config.toml
num_attention_heads = 8
norm = "rmsnorm"
init_std_up = 0.0201
warmup_steps = 200
max_steps = 4786
dataset = "wikipedia_en"
Each number is 128 + 32 x the weight over its row's rms, rounded and kept within 0 to 255. Layers, rows and columns count from 0. Numbers have three digits each. The size before them is the row's rms in percent of the matrix's.

# layer 7 attention query, 256x256, rms 0.0642, rows 139-148,171-180,202-212,234-243, columns 0-127
074:163108117105093173141172125119164117143140127038178109066046148114156118103138138076121145143126154072149097111079139151110136129089085089123119091046132100125124103154133131121133118137100082161156149228155137126143133183150092109068171112172177084143087155106097143126153129065081122121168084100138190102152178111097145116179112109162146119155134100167126108102110216113153130134106
070:137114132121090103158109173123149138165131124187113095174094157146167147122153134112133157135176204158118170085081076074120210122183115100139136147114126152140098117123140109128128111115104168165098114214083136070117124056163154138162152089127182090090119124161077133121120140098090103161133136193098102083166141103148144178146154181211163087094118153076136119088137127129121115111175
087:193136104167163174133139100128102144124111132106137137157147177163100165095124124082101143145129086185107105112125103109123115123077148093108126051138124137135126156126123161060135070140051113173133185190112111148148137189123142115080114118132150125146181156118127146170153123108128133151113068152129115157108122155112048153111202077132135172112158128048208101176096208151109135106142
084:168147108106114148178141160172092150091123126163158127142105168082153093147139130139058110048116145131206159079098159132100148121132104174099083131129135101086177149174117157175142132112112100143162161092156102151110088156113105127125110102073193147108121116126191117141090105116084145134141194140149138112095104134125193179070122190127130118145124138137102073159130185136124137169069
076:183141117100087105146147108151076112130099146118156150132167144124192151055152108106111130126102125072180140088141170225142134125128137158159118149130093153115171140137175101138107123136150149111144170148132068111063074141149162058143114094125109201079137089125166144127164160115056166132193117063181118185135151170162178150101131131141127160133134172133094120112114201204105143152115
054:109167110131134189165145149106184163114159126140131076099156140117171129142132156101126101113153161144104111140136142084171179124201115107120130152127156118115138161093147107134173158113097140102159132144103093126096135144124132161103099211175204135103171102131112132128138137109120148115171155066152161156095164153115191062099073071156130164092118166122134106117144183184138119069100
074:098138125100103115093105194146145131111128096150122084189153122147152149125106137116170138168128143109146176158105142104136163141211165104095159138113144082104160071053129116179144090094068122082137134090088119125082114082158169119069122133111113109078142066100115108085145111113123138106108149131115094102122096152105142125158129186046119166168090060143137144076097100166127147126032
075:160088141171125139114139140069159129130169125087194156145114078155122102125169172136119138178137119114095129125135128119137170158186158106122077097157167133138158190101122094168107118117091104143139111186066140068057198149134129173091178210109180120166129158095109148131151139101128137148152134091095142097075122113128149168151104062095126173122107076160127111118179143156179086137150
071:099126121115123137117113210122096120106120106154068133141141082088167105102098149108095108124126114100160136101151080126161126125063145108073139093094164091151169130135187091117153154087107147083105134057127122120099117137077125126160107153173167128104145093088137165146144152144095173108150147171176090171092157171137132096095074136091126115119091137057155116096109046089084169132062
098:169069141177131151143119123153126136171157105132145153141160079152156166137177144124090157132173121177052116176108124118163163126188157108169119128135142152141097100145129133136079134091176122136145110129132176127130133133192097247078157100104151094136206179170155154158140128160156119143133156116118112140157095098180130127112104149134063113127088097123114056145203127122131071114138
059:112194117153109155161142115133160069128128124108139131123166152106086106162084125080091135101125140147123116175114114182155206151113103040149118151175125138148078130158169081082193107109086111133107144126130150119115147150139155142148142081174147152147124149151097103086153109163172155085127109128155107135162156135088133138150147123101143108130107155172174135138150191150136169083095
061:119080166126052081116136201130143174109123147154174120120144190145166110149156123132141157157130132056107154072111134113114109153161119094089154132176136168160124136082137149111085090123155167082181159145098109085064162173187107136173100133090189096120130101127065136168082109154106117137132118142139114131113097120141146145131129115101122141149114167151132136184114114119140145105131
062:163140058085134127120104060097173140099093157107079062070128146145139177088144090139069144137162190173106182145122113134129110113090075096161123134163117152117121105126130138089166099090080101074123118137189155076162102210177103108090120129113156133119139114141135117140178087102115144128155173093116138184129099117111099124060136096151116146164213134124137111108116131143077159154141
064:086143133123165113094093094138131119129093131125110210148133115133137086127075128161145124107147062098096111129114121108115115099151136158058165136109125155175171116124027109094173166076122081116107154165165115118133140163060164105066163150163209155108139086175146150193134119145178098111121123116126170117132160165139118116090097195121110159149127171111128099075140197090118113149079
055:089141145107113101156143140119071101134172115114113110116104088133146163113100162088139120165119140122133142129128165202070118154062138112110090093196047149135101085121143129108182148209091098151131132126146142145120171168172104054113104146103108117088166146130114143140134153088088146138128099107157104170090133174096190108120124192083095137165119116121133154107096180142117129115148
147:140125153147119135112107194160128139087192137151131169120074121212133120131147104126163138168130110115112124125156147118138105170121089149072118126112097104124092121119153176143090145094119126088112168133078105171149193183118117051106111144091093145120148157105148177129141112087110127178129151159134137185160116115111102126032105155115152158146159144117120115114087130098129163141100
117:143094141114141127103104163128086137166121142122121198145146147177108160106137113105184155193103119162166133138085141124080102197197114119073143121119151099126129091090212184149110092085104132101123198192075179147099204178106127146107115069089156125165116115071159146133146129097157126159150152124109160172155065088109132142082151118142137170119139113105106162151103124137149122113087
093:158112059141163147082110180116131134110126123088142148151087093146129117116154148137090155078130152065110107108139148136100136094136099074149111157161153114183145124209097160104163179133093107130171121070216084058123142081174160132135116146144076149090137159157102116130153143147099115105158168132167147144131159157134174122169199154172145110097098093138135069172123080114160082120129
108:134111157095125104126134154135071168105154156108150138129157128171092119108114152155187109203152116147136118144093185135147097172144124088028108131107160104130097087097193124117131084115141180126123163091111106097118191109090105123123105103037158075152106117100128101127151171135122181179126153112105143236164054096101145140106163169108135145142156091086101151170128136155157107089157
101:175102176142146171136111076124168021125069121185100084112118121140101130179081169142056101074093165137161144128132106139175131108096123147157155089123135102144128114163063104125184102151113152142115076163154136110151048122087171151187145160183109183114164128144103127143145154158162112091107128101158131119099153092115162088195105083123124154104128132142119100114130124116106113151064
043:079147112149145085124148122076186177070205138124155090118142115136065144169145094094125079179095136126096141187142134127094149128121122164150110113081182164086158114055029168170045162137092160145136119115116169083141137150091174158095124133121131184133129121207083108133119162096163117168133185142146146153116157095112167156144176137074137114139104142130150139136114155069163143147177
046:129146154170120129160118171117131094119139093163136097200132171147144131166146140120069157106167109123130081173094153159163107095083149116137071146163101103146127121150128160108173142127147106125100119101150119121113131200090155147126175082072054113158162155136127113135117081090113136079160162181184123117140159119162131120103093055164149108120114077096120173150113149176098133134075
043:079160187104081087101104096085143104154142139156150135152113085153086108098111126168158136120137108109112154073129143169084097140136048146127180142070120090103139071146119117100162136121122131136128108082182133113127152129108175163144113114089169141133077103093123132203077100120148126117131125131088158112170073190137173117140246106049140093101138101116063107152109132115145117162171
052:115155077108114147123129106147122136130111105148095109119138152135195109094097091086126122106157154137170160132094160095126110145095116106126130114189125158204163095125127121130209100083113124164085151084146165145121115128139198076135148147127167075236097163092145136175183103118116155112188117126199144135148093133162127117119081076144138162131145126083141173144146165158127146136094
046:112090150118097150101120209115136132137115137079111065176140139094136126098096082116128101061109142146133152133119117152102150158170144093112091095139147150149185180138092148171116143182132068102118103154071111112151135151114145144066094122120153068099142062121128118116200149117102116146165100166079181131099106155123137138093108154128109093146102147124162092151159138069153126147110
043:104113181120127143094114175087112105168097158096152103100117107150156158127135124136152159139155145150214113117096120063128115167130151081104095104133162120111108147068156105118105134111189131134060158131148144149127096127104066130170120026094169143103106144077129079074145113138079162210057175118066083114120083159119100076104132125152096204105121157111106097106140172128109142141109
071:119112093106116130138110103128109132061153196175181090163138080157092192128131122154153139124179134079080124171115158132154128083148127139128075147117156123180143134171074156178131082107078132076131183118130083200127181129073084060108088137149159154096142134090116171086127079122091009138060084141134159122098102151114142098116099129118127096107145117133101110091118148070149177061122
110:158085111085148144072150128112117044109119110150217155125123078135147128018157101129123091187150091127092137121078154143096166131168125100151095143106132171066120120119090098098095154079140108146098128118138102161139190146169121088130060083139161087124117111097186123123170108118097086183090103137077092183132123163106158098115103139124125142129103092083116126155096089164144112126091
096:158105075168142148104121140129163127076129134107114143104118128114095069158125135152132161179055168080083139129168148140168133186083107116185114138123178085140164189211183171097115105116077164135139161180103122081140137093126182082130123176133144137152106179111122199139117047140092059105106148081089155108114087141117150110124112184175086134145141074134123120110088145121084141157155
108:174089132104135138084156160088098099126116066105161133179083095175119116069090081157182106149130118114131159056053112107107120169128181080049104103087135112086088112112125128043123127120142086136110127122174135148129148148087082109133083054136160091123145074061130154136191100176131157146104056113060092203151093124080153128110133106158151088114149135112105119106124078129162122085114
113:106121103190134157123133140149172091097090170186080092140140081102130138143105178085077239125140158078062097153124140116165174108069112129184119163155105129097156142087146101091139086070114122132101143162165172145131090137199143120132105167156109144118134187186169140141156084185098055140097190103121136132146110076175093087154142108139102193119148130123105084129127176149126095133073
164:124131084108161130159139147172105129157167118148136102129151137172120156097152148129151143093119066176166142135110132144140149140157109161134108110059100117103145144134121067097123175165090148149170145149027102132124075105169153137138109112081134159133131094143166078172076128148063120085067076151142104120157111090086099097178116147099153105093122143177166140137188163145183197109153
172:162057165092162100164117104130184062118081080090127109127075122177192103076196178094099150119119113112134106117162136157099138137117086083136143082105170175067086171109134100142145147144161202154161138158145084094092127155186169112079164082092147093164111109125095177101122088095105135165152088082180076179172128155100165108136120091125147133143123143132108101074135120134147152135138
157:088132113077164091201101190139148112106122114155145111134105098158122152143126116105135154123127126107143159149137090107100158110121120139085162154096123138159114085177161102194175089171149173106148137166115133091147144053117116098117198090144155053108165121151140193156164182140164146147136197137095184103123080106177161146131134116157145181022088115142133147064199148107104128175123
164:147091137143148141131159122119075147120179100144132166133156165115104170045132084139138075153102133151153118176168093139157126137150100066128134100109119120092176186164175112105104097175094136130073249123161094112093163217119116095119113153120167148194116104110158136147111150097149165128135126121144133143044114084175029129120160144073130132128131167107137136131101153126110123123153
178:153118133164155192190203116124187121149185172142210113118116116095119154128129136159093163108137149085156180113086136108104135123113130126154132160136139150093214124151143140191132167127091133140112145131131211136083120058150142172136145173124149122094111087076169139090123174148111122092095131135206098125157177118087146196115135149110133122185116114101149069108114166097124117095128
169:100123114150158105095072135151092130079064136126194117190136149141168121078207111118158097148109128064127118089166120211181109116120117154133171140153102170203141152126115104060126085100113118115167084172062143132123152092165160102138089075119136165075214102119183164125172162145126159139065140132130170128138115137137162098090092169127124163153172127192146151172103110142115131154092
014:188122154152160179091153147161162105140104232069099160140142070096115085143146136049159072154121150124129097102048134107049109103094082162109165148153109082070065159107100172138129110123094095134115159101137117188157126106116095116115185151126213113105136134078157131110065149074145147096105135114133142156169096176109103098122132154081138091169108139135119177081157066143086130079186
021:136124060124117119093163145115137158110080123114150154124149155136141158048118145130052096204127149070115128146103097110108109098147155114158123129083144143186167112113127187158132109121147130143129075120116167115140115099138086156092150123127094151126108131141102134135104123080126118142132111079213114107140125101098104162184150097173202091101111060150118145127172182099090113174165
023:122185104105032062138128080110149084147107161133130144147141140105180144122147065115160031139122129122083191145137105132147056181131115132112181124105113075116124144069124124158072117129124180129139102107140112140131124113126080151144173120123130061123141071143063130133140149147083153118122107153085142180154157115133144144058105130123115122138086146181130186154093066099141123062182
023:183134067133136190118188070212112149186108142136134116164156137061138165161107190151121133128131146128130126194085130162117188145146156102083151139139177111095137088135155119140227108108126118070158131110100123103171157093136173078075119104153092108038089136143153102150146139151155142132111060117166161116119118145149143141121162127163141080104175091154091099162175165171084084148106
# layer 7 attention key, 64x256, rms 0.0628, rows 42-51, columns 0-127
125:135104139116168184162119147124215122155154180129140108185146121157107141119145143143140165074165126175110111106136118114123089154167160155152144153081144104135100173087154128138094118128099122159103180099076185144111077125130152110108116145124168145171113119088128180149119115092109109124166140226161132152098141078152109150097088174126075125126160118161169148177121104120072145115113
126:168151125149161099139153138139112067099155103136149147086155158175140117087157124096143128068082106168114120090082133158143125131096138083128187114077161114076121147114174140113142149104056113150082087190164156048122178094094166108117092184151148155128090091092107173132188051098120147201156106087167153146138064097121138151110116159130124129153114130114125151099115216086144111088102
120:123151195157112137097091111137132139085129127112130103160163173165155108164135185139103145101098110081123160118115090118144156134089126133128151197091138124135075150120117130201134098137141188112170124117095119068142169117115118125152153101202157107102164137206164122139132149184159111119144193105142102007158169121165131179120147157096145094155113125136179119136136174036144147103162
124:092098085211097160063124146144181143143094165143138088113150147134104086138131116098102156101200152123112132145087111141144130079076092141166107121097152092098085182144072103145146122131116203186086197143146092115128097176127093104153138115131139120148136129119151153107141113145120126125143063104065101129084091129131124172132134144080191168171214035083118161135112170103136088110121
125:156126134159172118139134110110174097093135064137082106055085148089082119142134071147132154137133094104146081122152098100124165177106112123119139080145161119111178126095098090168155142111121145120159179141101168166106119143175182128123161128108150116113170108142119131165130142118115149071124167134100172129121195085084144155120120148101110093174129093084096084121083119090100119109128
126:151123108068108120095135109133095142065125143129127120182089131142187128134174121107108101125132084108091127157176152160111168113115114144157166159141077135146115093116125131093097109139102088093110108157128192093131097106201138145153118081097112136093111145185123136096072088130122143116100086097138116114157136191182175097094144159130078179140138131147183131138101168111087107125100
061:147133132118172108089107152105103156169119151134137162071186148151133093109085102092163157168113111139184170089051122133163111150201128095076060024075135134074109110154115153120101102085145143104117158117130112095088202136147103136147111118161145146158136087096130135097175065126157138121180084133107104130140095154110149130120175143186122180161125094116115107135132095171095124176146
052:119148066128140078172196071090106185163145111149149215097161139131143195138143157102109144110169095094124162090085132132118078079162140080065119116120100148113167114158130108109157108096128175180130138178145129130064127112163156113132127115137137117146149182115117122123120136133137229139074138101159060214159109137101154151131159175110113051125159199155131145137057132137057131120180
057:117166110165093163072087071151156109134124093112145150134139160149160122137161144108138047157131123151113169114092152155149158152154130121130084163132166161161125096085152100118123152115102078103150086181122135134116153166127177118149189145145151127096113151134108107092059176100118076150072102207132140159067131170224087215109094170127173130130158181152104105095138114127136109150109
070:189161134107173138172214135144091123146113150129130118108145152112130159154139143100103145125123104124142127088061118112101128091154173085113145118167093106140080149170110122132137146148144135114124177164162128129085117164145133124106117096152104139128065112118142113215179096086116140174151150141125098172165094070131089158167160151130117101147118166088101164124076167168166158100121